config.toml
num_hidden_layers = 18
hidden_size = 256
num_attention_heads = 3
num_key_value_heads = 3
head_dim = 128
intermediate_size = 1024
vocab_size = 512
hidden_act = "swiglu"
norm = "rmsnorm"
norm_place = "pre"
norm_eps = 1e-05
positions = "rope"
rope_theta = 10000.0
rope_fraction = 1.0
qk_norm = false
attn_scale = 0.0884
bias = "none"
tie_word_embeddings = true
parallel_block = false
init = "uniform"
init_std_qkv = 0.0327
init_std_o = 0.0
init_std_up = 0.0327
init_std_down = 0.0
optimizer = "muon_variant"
learning_rate = 0.0105
lr_mult_qkv = 0.4
lr_mult_o = 1.5
lr_mult_down = 3.0
beta1 = 0.9
lr_head = 0.00673
max_grad_norm = 1.0
warmup_steps = 200
schedule = "wsd"
decay_fraction = 0.703
decay_shape = "sqrt"
final_lr_fraction = 0.0
batch_tokens = 65536
max_seq_len = 512
doc_mask = false
train_tokens = 546500000
max_steps = 8339
dataset = "wikipedia_en"
Each number is 128 + 24 x the weight over the matrix's rms, rounded and kept within 0 to 255. Layers, rows and columns count from 0. Numbers have three digits each.

# layer 11 attention query, 384x256, rms 0.0351, rows 0-49, columns 192-255
118125139128127133096144143135142113138101132110124135129148104148140128128136135112116110127149124134119134135109120144126118128145132129123113121101109110113158122134116135120154123132152110
120143125141120126115125130117149121138120121134111130134145125125128106109122146116127130130136100149134135166143133130152128116120160117148128116138135116134141108127123121126131111127145126
127125109119097101120114137141125147122107115128118114126098129127113124139129146105138136107107096134126116121126122128089141149113140111117133103132115149132132127113142109133112134139120119
144125119137130140140123108136152128106137123111108114114128143137118118098147141128142151118130125130128129124118166140129125110158143129140120123127127138141116147138138131121132115110128099
123123124114126134125118145132116140100119135136120125119137133132102143151112139116108137117148142109127114133108133148128121130139118127128121122117121115137131131132131127135126129145113141
117114126138132111142147095116148145124115126124108125151125152115136120119130132125138123125115118126126124122127098129120136087133132116129129144124118112128136118143121129126146124108130115
125129120120094122147145146152123143117111138135124101144135130103128140134123139133100135115113130109143116111128134107132115134128110122121149141132132128148125143109121134134136145124140154
114122152136130122112140115112138135139118132124123114101148111113137135149136126126131109138098112130099127145119128123129141151127119139109151145138126129119123137156137130141126121136121124
120118130133131142125153134136124133112143135117127138118113118138128129126101112142155145142120124111140119130135114120134124105135142145139129103119126134131141128132150122128115114133132125
099125134117145148142112137131128146107130148117114103127154122123142126160120135130124121145100130121169124123125107128132150125126092151147112124130125163135133122130140149125127131145142133
132139138114117136136108128120127113128116100113114112123140104121117140115151124142113127135111124123137129119128128129120131101121138127126125132105140150109140114128115137114135123146137142
122140146135138132124131134124137128116126144137139126143147141132132141139132112145128142149125133145119113108138141097128119126146152118151126137125149130132112144109122130135122137100140104
134127152125105145127138115136147121144151107108107135112108121127142132117106139131128133135116150140134109132110157132136141143123095138110145146130139144124136108124129112107138139125130136
134099135143132134146135109127123140134124127128146128149138116124123120113132123132150130148113149127116116139127129120131130158121149100123122145126124124111124133128124112162134134108120131
119142154152124135117141131124139144113135116108103142121160110116118129129127122147141126131139139146108109136135142123119133131139124150110128116123136130129148153116142132131125126109096119
128130129126137144147099124142126139116126128126116109132127151147146138119120135118132138117115126100126124133106111126126131109139092115128121117108121114139112126139126116138114130119126123
111124141128134140153123119139133132112127138094119100141133156147148127124106133121133126109105123123133151123107114131139136128129122131151106120110120124139132124139126114147117139143137128
136137106115118116131143116134135112116135137152134130126142110140143125112113150111112144131126100116131153115098115126138141145127122114116119117129124149139124117119131148123117123129136113
142121159149137111110126121132125123126127140155119137119116103122112136122158141126139104124143125129102101128144126124139129144140127150140168139146157127100141123110107129123141131107103145
124122136147127135128133122121134124131142145129123119133112127137107103137133130114129113114113130129138115135146129127132122117135129117135134126122130093121143156101135151125126129145116140
114129129111126119149126142130110119108104126126141139124127141126112124106161131170132134131131146136132124144141130106107124132122129151140128127110112138118120128114118104116129116116133141
135137107146120149128134095125143125119140145092155128139134148117112121139097126122139124146126101121142124121112126139131148105128125128127119141118103120148097122150138123136160140156136103
134106138139139121134129105131117108136127132137133139136128129085113164128154139142151102129128121148111126116131123133115162139128145140108137136132142150123132155117125115116145142096109131
121157093131143134121137127104123143113146116106127110110131158104147123122130091135123149125121145122137132126160131143134116132123121119112145121127132115124137157123118125118136135110143140
120119136125132127125125128143136110127126124133140150122132118128128139136143147117139106125150118149125136115141113126126132125120125123118136130155146135134118095137129115097136115115131125
127143147128125129130137124119120118145127124152126138134132114148119144151162130143124123135157117132111112125165129131122124148130141132118148136120140109108127129101123140099137116111116131
115121105136112114147153119128123130117124141119129128116134125124129106132129137151127131115118141095135128145140128134146132122125136117125164114133111137139145136123112155136139120104131129
101128108096122126142110117127115149114156124112133120155145124136133131139113147118142107118114146118142143145110128133118142119106131111136113126137116108122120127119128128146131122134125137
119128117121108147121143124115089127104128124141124125125147127097149150123133132130116137144125121110110130141170100131144145151139154099126127150129097128144141150121136113135149111103106121
121118128155128128132110120138124145102140139104120104127152145148142111134107113135137137123102130129149145123101127123118137127111084137122122123136102149119143117158165128145145150159161121
137117128121118147127136150127109113134122132141121129133131109142121127121110175141111137112150127149107131115118127115123134143147112117119123141160141138128125093125130134119103128126088131
130140122128125133123148121110138144135126130157128124120104124117099130117147130139106140108145104122124096140138127128152126118139138124123142118123130119137122122136134131145145127114125124
135131126091136120153093141130157149131121128099126121134145136136134108130121126097122101105128152124128162132098118116133129100129129129130126131130141117117113111144126120137126119158120118
130140130130137130129119110121121146123102128138123126137131142121122138106160144132125133141147102137119113116126117133131137152152146123145124124127123126134125139103150115113144119103124139
100147088118114159109081137142118134147134147131122121171160141137134114114133142123114117129146138125123140151123118134126124111121128101133101139131115129141114114145119134131108135135134141
131130121099136099121118120129124131131127123161135149105114096094122125118132129132130122124159136118109120102142128117130137130136124114143145133132158140123133121129128115111138120119121129
140120142122138097126170129136119128122116136136124141104122105097130132113102102121138156099139125134112111112106124123133146160163153142150146146142132127146109134119116105120136116106122138
147145144124113131146170141105134150163130153153154135123122115105106139104124114167122124116139130130117133114137116135114130155132140154136151124101143090153142124104089141121139153111141139
144094162111144122140140127132117121119139166133121129117138103127142123150119143128151128117141126158103153109138116100121135134134112135132126112136151123122137114130150127128114130124134137
116160133134142156128150104119148106100117136130137119118098126121120157150146131152116116118136124143116108139119098106134123118151100171146138148147114104126140125134125134127118145161137143
115122115138120109123143103141107109119131122162141143102101137137102117111123104172144121142113097097112129116129123110116136132130135120152140102096147123151126136137129134146153144132142128
124117151096127117103142140111150115134126142108147114144140112146119136145164145102132136127112129115137122139135142148118126131131119136148091105132114147134121147101136150140134110133126140
122122120132118142126150169091147156138112121104115116166175112139158131137090112116116130107131121142140161160112115157122129135118147124129083131129091130123116147119116142114089136131127120
129128115107137135138101119139149118137117136133126131136127132102110135115124146126101127136123136136137112122121129109118128116130100134137118137139159132124130099127127115107109130122139117
120115122146141128110115154118120122153141133120148126111161130147112128128134105142121121133127132121131135110135127133114117159105147114130117121110111145132135144098159134137136153178140119
140095162138139116135107141147155137123114133100125121130153132129143120124141110109130140138100131136145138155164145146117140121131131136149116160140114141134110141109148132132120107127121142
131126134175102134140115131116148139130121132104127129147153126127143114155140145111132120131125097117148122166126136172139130118096129108124116107123089129127130147138124158157134109132134147
111150103136120139121132165129121129126094103112091137146164125125129109116129127125148131134103136171124152159101119137132127124118118125122074120122109131118090094141123125087076123117141118
082124128171188142152152127103136122097117125123097142115141119150109167129175162136131110138083135169103122139147140109158098137115126116107121140134096122120136136122146135089117113125126130
126097118112162122143136134144105163151138132099134101135087156142120120130094125104132121129103106159127103135143118102111170150152145123131126146123122138129125138140153108139152105128122114
# layer 11 attention key, 384x256, rms 0.0361, rows 0-49, columns 192-255
137134135108114128137118100138126126125130118116145145118136148103127114136134124118158127137121110107126125129142140126147133100125142117115154133130118111132116142127127142154123112133130103
133129133108118119130132113133117128128126127129131127121130137125099107137123150132117111125137132128117130096141117133127130133163135127126133124139128144136119137134123136135115129148119124
102139134135140131128121140125142120152144132129110126117142125129105140138116104133121121121136129121139135116140122130125138136146123121131112154134128111141117122133117123125134122139141132
146122149126133144116134146095114136124137135132139124163118139131137129140111118138119128137131151135127118129141128118110135129135130131116128132119143124133136134108123144146110121137127134
121129144125120140155130112122137133138143134128143125135120141137120139122143090134133105130121116131124124124148110133144121142130135136136140127133148123130116108115133123127136130123120113
124128122126132137123129139130132133121130117111149112139132101141110136122126127143121120138111143115129141117132125132136120125115122126140128137146139142126110133125125117122117124143121112
128127131135146119104111113118139126150129098134164141113108125133117139127140111108130111143132120143118129132120136128147154134129140126147129142146154120126134119142131118131118130126148122
127110120136133116121131131150127135123122131133123122142141135143117118119128107123137124123128122111128138127134141131137129153129137137133126115137122135111142126115126116111142143152127142
122139133150129137128150123127124105132139141141121130129132126131112111149126150123128127123121129128125135136126123138131151115126129119112136143146144134143116112124119154126135123130138121
130134111123110133126122130139142118132094128135132145127109146123107137138135134099135134112149120132119120143126140132124126142123113110106130138118130103124120132148138115156145110109138123
124114127126138123132114104135111139138128128108133127131111131113124125138125131126135124125133146125134111131147121129145139117136136107136122130132123131127118133132133134154122146101107119
129117116113126128134127121107112121144149115122112105108114136118114110116120135139134099122133130127145130111133128128122140107154135131101143143108113135146139121151141127123108137139106116
125125115130124125117110121123091123120151147149143126117134140125121122126139139118126135109147140120124127127150089118147089116121161120116135121114130105132105123160114129156143138132112124
136129146130129131099138129131142128138119135132120119122125124123121144134117159142127140134113136142130115129139115140125128134106125129145128131125136115135142127134130145111141125123119125
155123099146145137132132122126146106149122136140130132121127165119145112142129115129124129115125131126132129144113129129146108118131150119152116141144132121121119140142126135125126124135138132
149116130161133130129136121141139120129117128132131157111109098118123106118106117122116133129140138126120120127115132127126128139127142122130112112144136153116128118123136126145138092103122130
145123126113107121117114130117150111125107136141152136117138110134128128140136108118133141127141139142135132136116126124143135126123137111111135129139125145115128117127115122109136111123142121
139121132140148134125135116135134136121119122121131115119132130121108127130125116120131122148122128130128105117136120111138147141133111129131128160122131124107118121125109126154133123141112142
125117095105134121131125152110130135133125119124130139130108137133129115133106107134127136148106120154116130119150129123131146118128138140115117122132119138155123118127147138092131116140129104
128123123140127128127135149108137127120111130131125142114124107142135111153122131140139124160129126129140135139118133123129109108139125135124108129138155144117139145157138120115101126086139110
129118158156125145114139130112155117134138138135118147122127117141153125142098134137140116133105121124147132140097127135147121125112140132126125145139139130140147112135129153117126163121135120
122131127123119123095113138143110124132137115145128123129118132150112146092154132128116139117137141145120118121110141125130105114127131120123130116136125132136130132109143118142134139106141148
129120136129109148126117141133113118100117142141123121105135125137112115152118133124137141117087143117127111159116132110136089112124115138142146107133130115130106126127130129115113127130147114
132119172135126121149126130128127109115138128145118139120131109123115121124124136130132144132146119132110137132131136110144121108140121161146120139135128121105118106112127107135108124114121118
149115111139123127129130133139130166135125108113123138126109139137122123126127122124137117143149117122138117130121128114136137144120100116131134137120137130139169143123127140125115138144132129
130124118136125146129115126129124111163133126118110138133124155116138118155095122139131122123102127126140133130119124128113117113122151130131111111140150130117134160137109131105124141139122114
129139141142125160128113130143111094141118147152152124141137138112117131124132125134139137130134132123137145110103152129150113115136132137136122142131133129134127125138132088135139127124130104
138150109122153116107143112132145105132108147116142126124138140120131147105122141096129117124122126111124129117138125134129109110128100117128154143120103167137138137132120124129130154119135137
122139139123131143147103135133136111144098112141118136121112103153140124130135124120119155123152138126138112133087143110119132132139121140137145125119125130102115131127121123134148135102124127
121143120136114153109155125144138116133111108143138133154108123097120130102129110114108098140134126111125129128122157119133155125119127115124141144126121102131132134115106123137116120113105113
133146127159144114127136103130106138120123129117163136150122163131157143140112108103152114140133120134139112138119133146099147162112128126131111124117142124114133159136105141116141154114154137
137123117127127144129120129130113114115142113140120156104147126127146122139141120148129129098113142141120112128118134130124132141112110144155134114139139119117123144121140127094137136115137125
129124112121151136116150142108124120127122133138124148137137117134131143129144128136136143132142104120114138126131099148123136134108148112119129110114105136144112133105142146130121144138130140
145134140142111121147125126127124139142118146140133113127139127141130121148125125131133149148123136118104123138115119155122113116141133147150122121115172140121115132145104128137113153151113114
139103114122148118122143120109127148119135115093140130124144137104148127118129138141144122119112111114118132113127102131127136117138137135115146116102107144140146136114122142127125137155120138
116123133147132140115128126120112118130145113112134140147136156168128110156132135136122143145128134132105129152107109146144117100122131119132114116139127121138090137134117142117144141133116102
127118127156141141139119143116123135105137115080138114138140142121144118134121118134134113152118129112137156129122122127138105119131108130128115086092109134153135138130133155136112154144125132
086122149132130125129103124129113115134125134112109132122124120167136122135130138127141147121109168126114123150108142113128121119136139134098099125149117144124094136122146127111142112121145100
127151098134159093152139120118151120127134112108134162148100112146134141096114098102142082150133121129145106126113137146126118121123154113141092116133137136109130130101119149109144141122152127
119112093108145133165119112148111146146129121150118132124126139144146128128129140140117100147113122153137109117105125101124112129127142144116129137117147157125106124132122121124129134101142132
104140118099127131132100098126147116133138139087132130163125113142137147089137147116122073146123150127143141147147126119121117124123109162121107133128101126112140122120135123129114136152161120
114154123144146122147126121098102146143124115142126144091127124158141110125123121167120137125119128151109117142137131130133140127126150119100125135118128131121114118155128123123154123117133124
142138111138102110125129136149110117123138140125125120133094147124129132127147126135141145129114136143132120139125138119111141136124137124125127130121101139136116131122129144128146107139136143
127132160159123124141134161094102133116138113140096131113142106156143117133125111148135156134131130125105139136134092137132113107118147131135129119146122125116092164144117142103136134126105097
121137124141111110124159099155171133150118136097110102148135141117130113094120135107124105099121122122144134109143142143122154114122108105127136131123110104150132114127109143150122149097114121
133129112114112139154135113087121148126115113130131140124114134125125131117130113123138087125116106125136135090120123151138126139111140127104130116120138131127144111126159124142135147140134150
136118117089110127112136125154135127118120126141138120115139115107126131089142148122106137135165143114157116131133129142129141137158124122144169164113090118133140144107138120130140119145118120
135148165107124124120158122146120150111132103119157119132128123094141115139123148129132127113134114145156146107146134145109164147111115118135113136127121112149150134109117166149141150136097163
151139157105105113101136130123155114096102134151135112121154116087136138127118130167132128143129095102090122107129160156100124135133104140113121140143144136114152128150087129170087137081147129
116129162148134138092152110103132145102087132133155093123153138121124139126169142114141127144113107124144118121163141145103102168123113093104123133115097133157142161127096126150135148118138145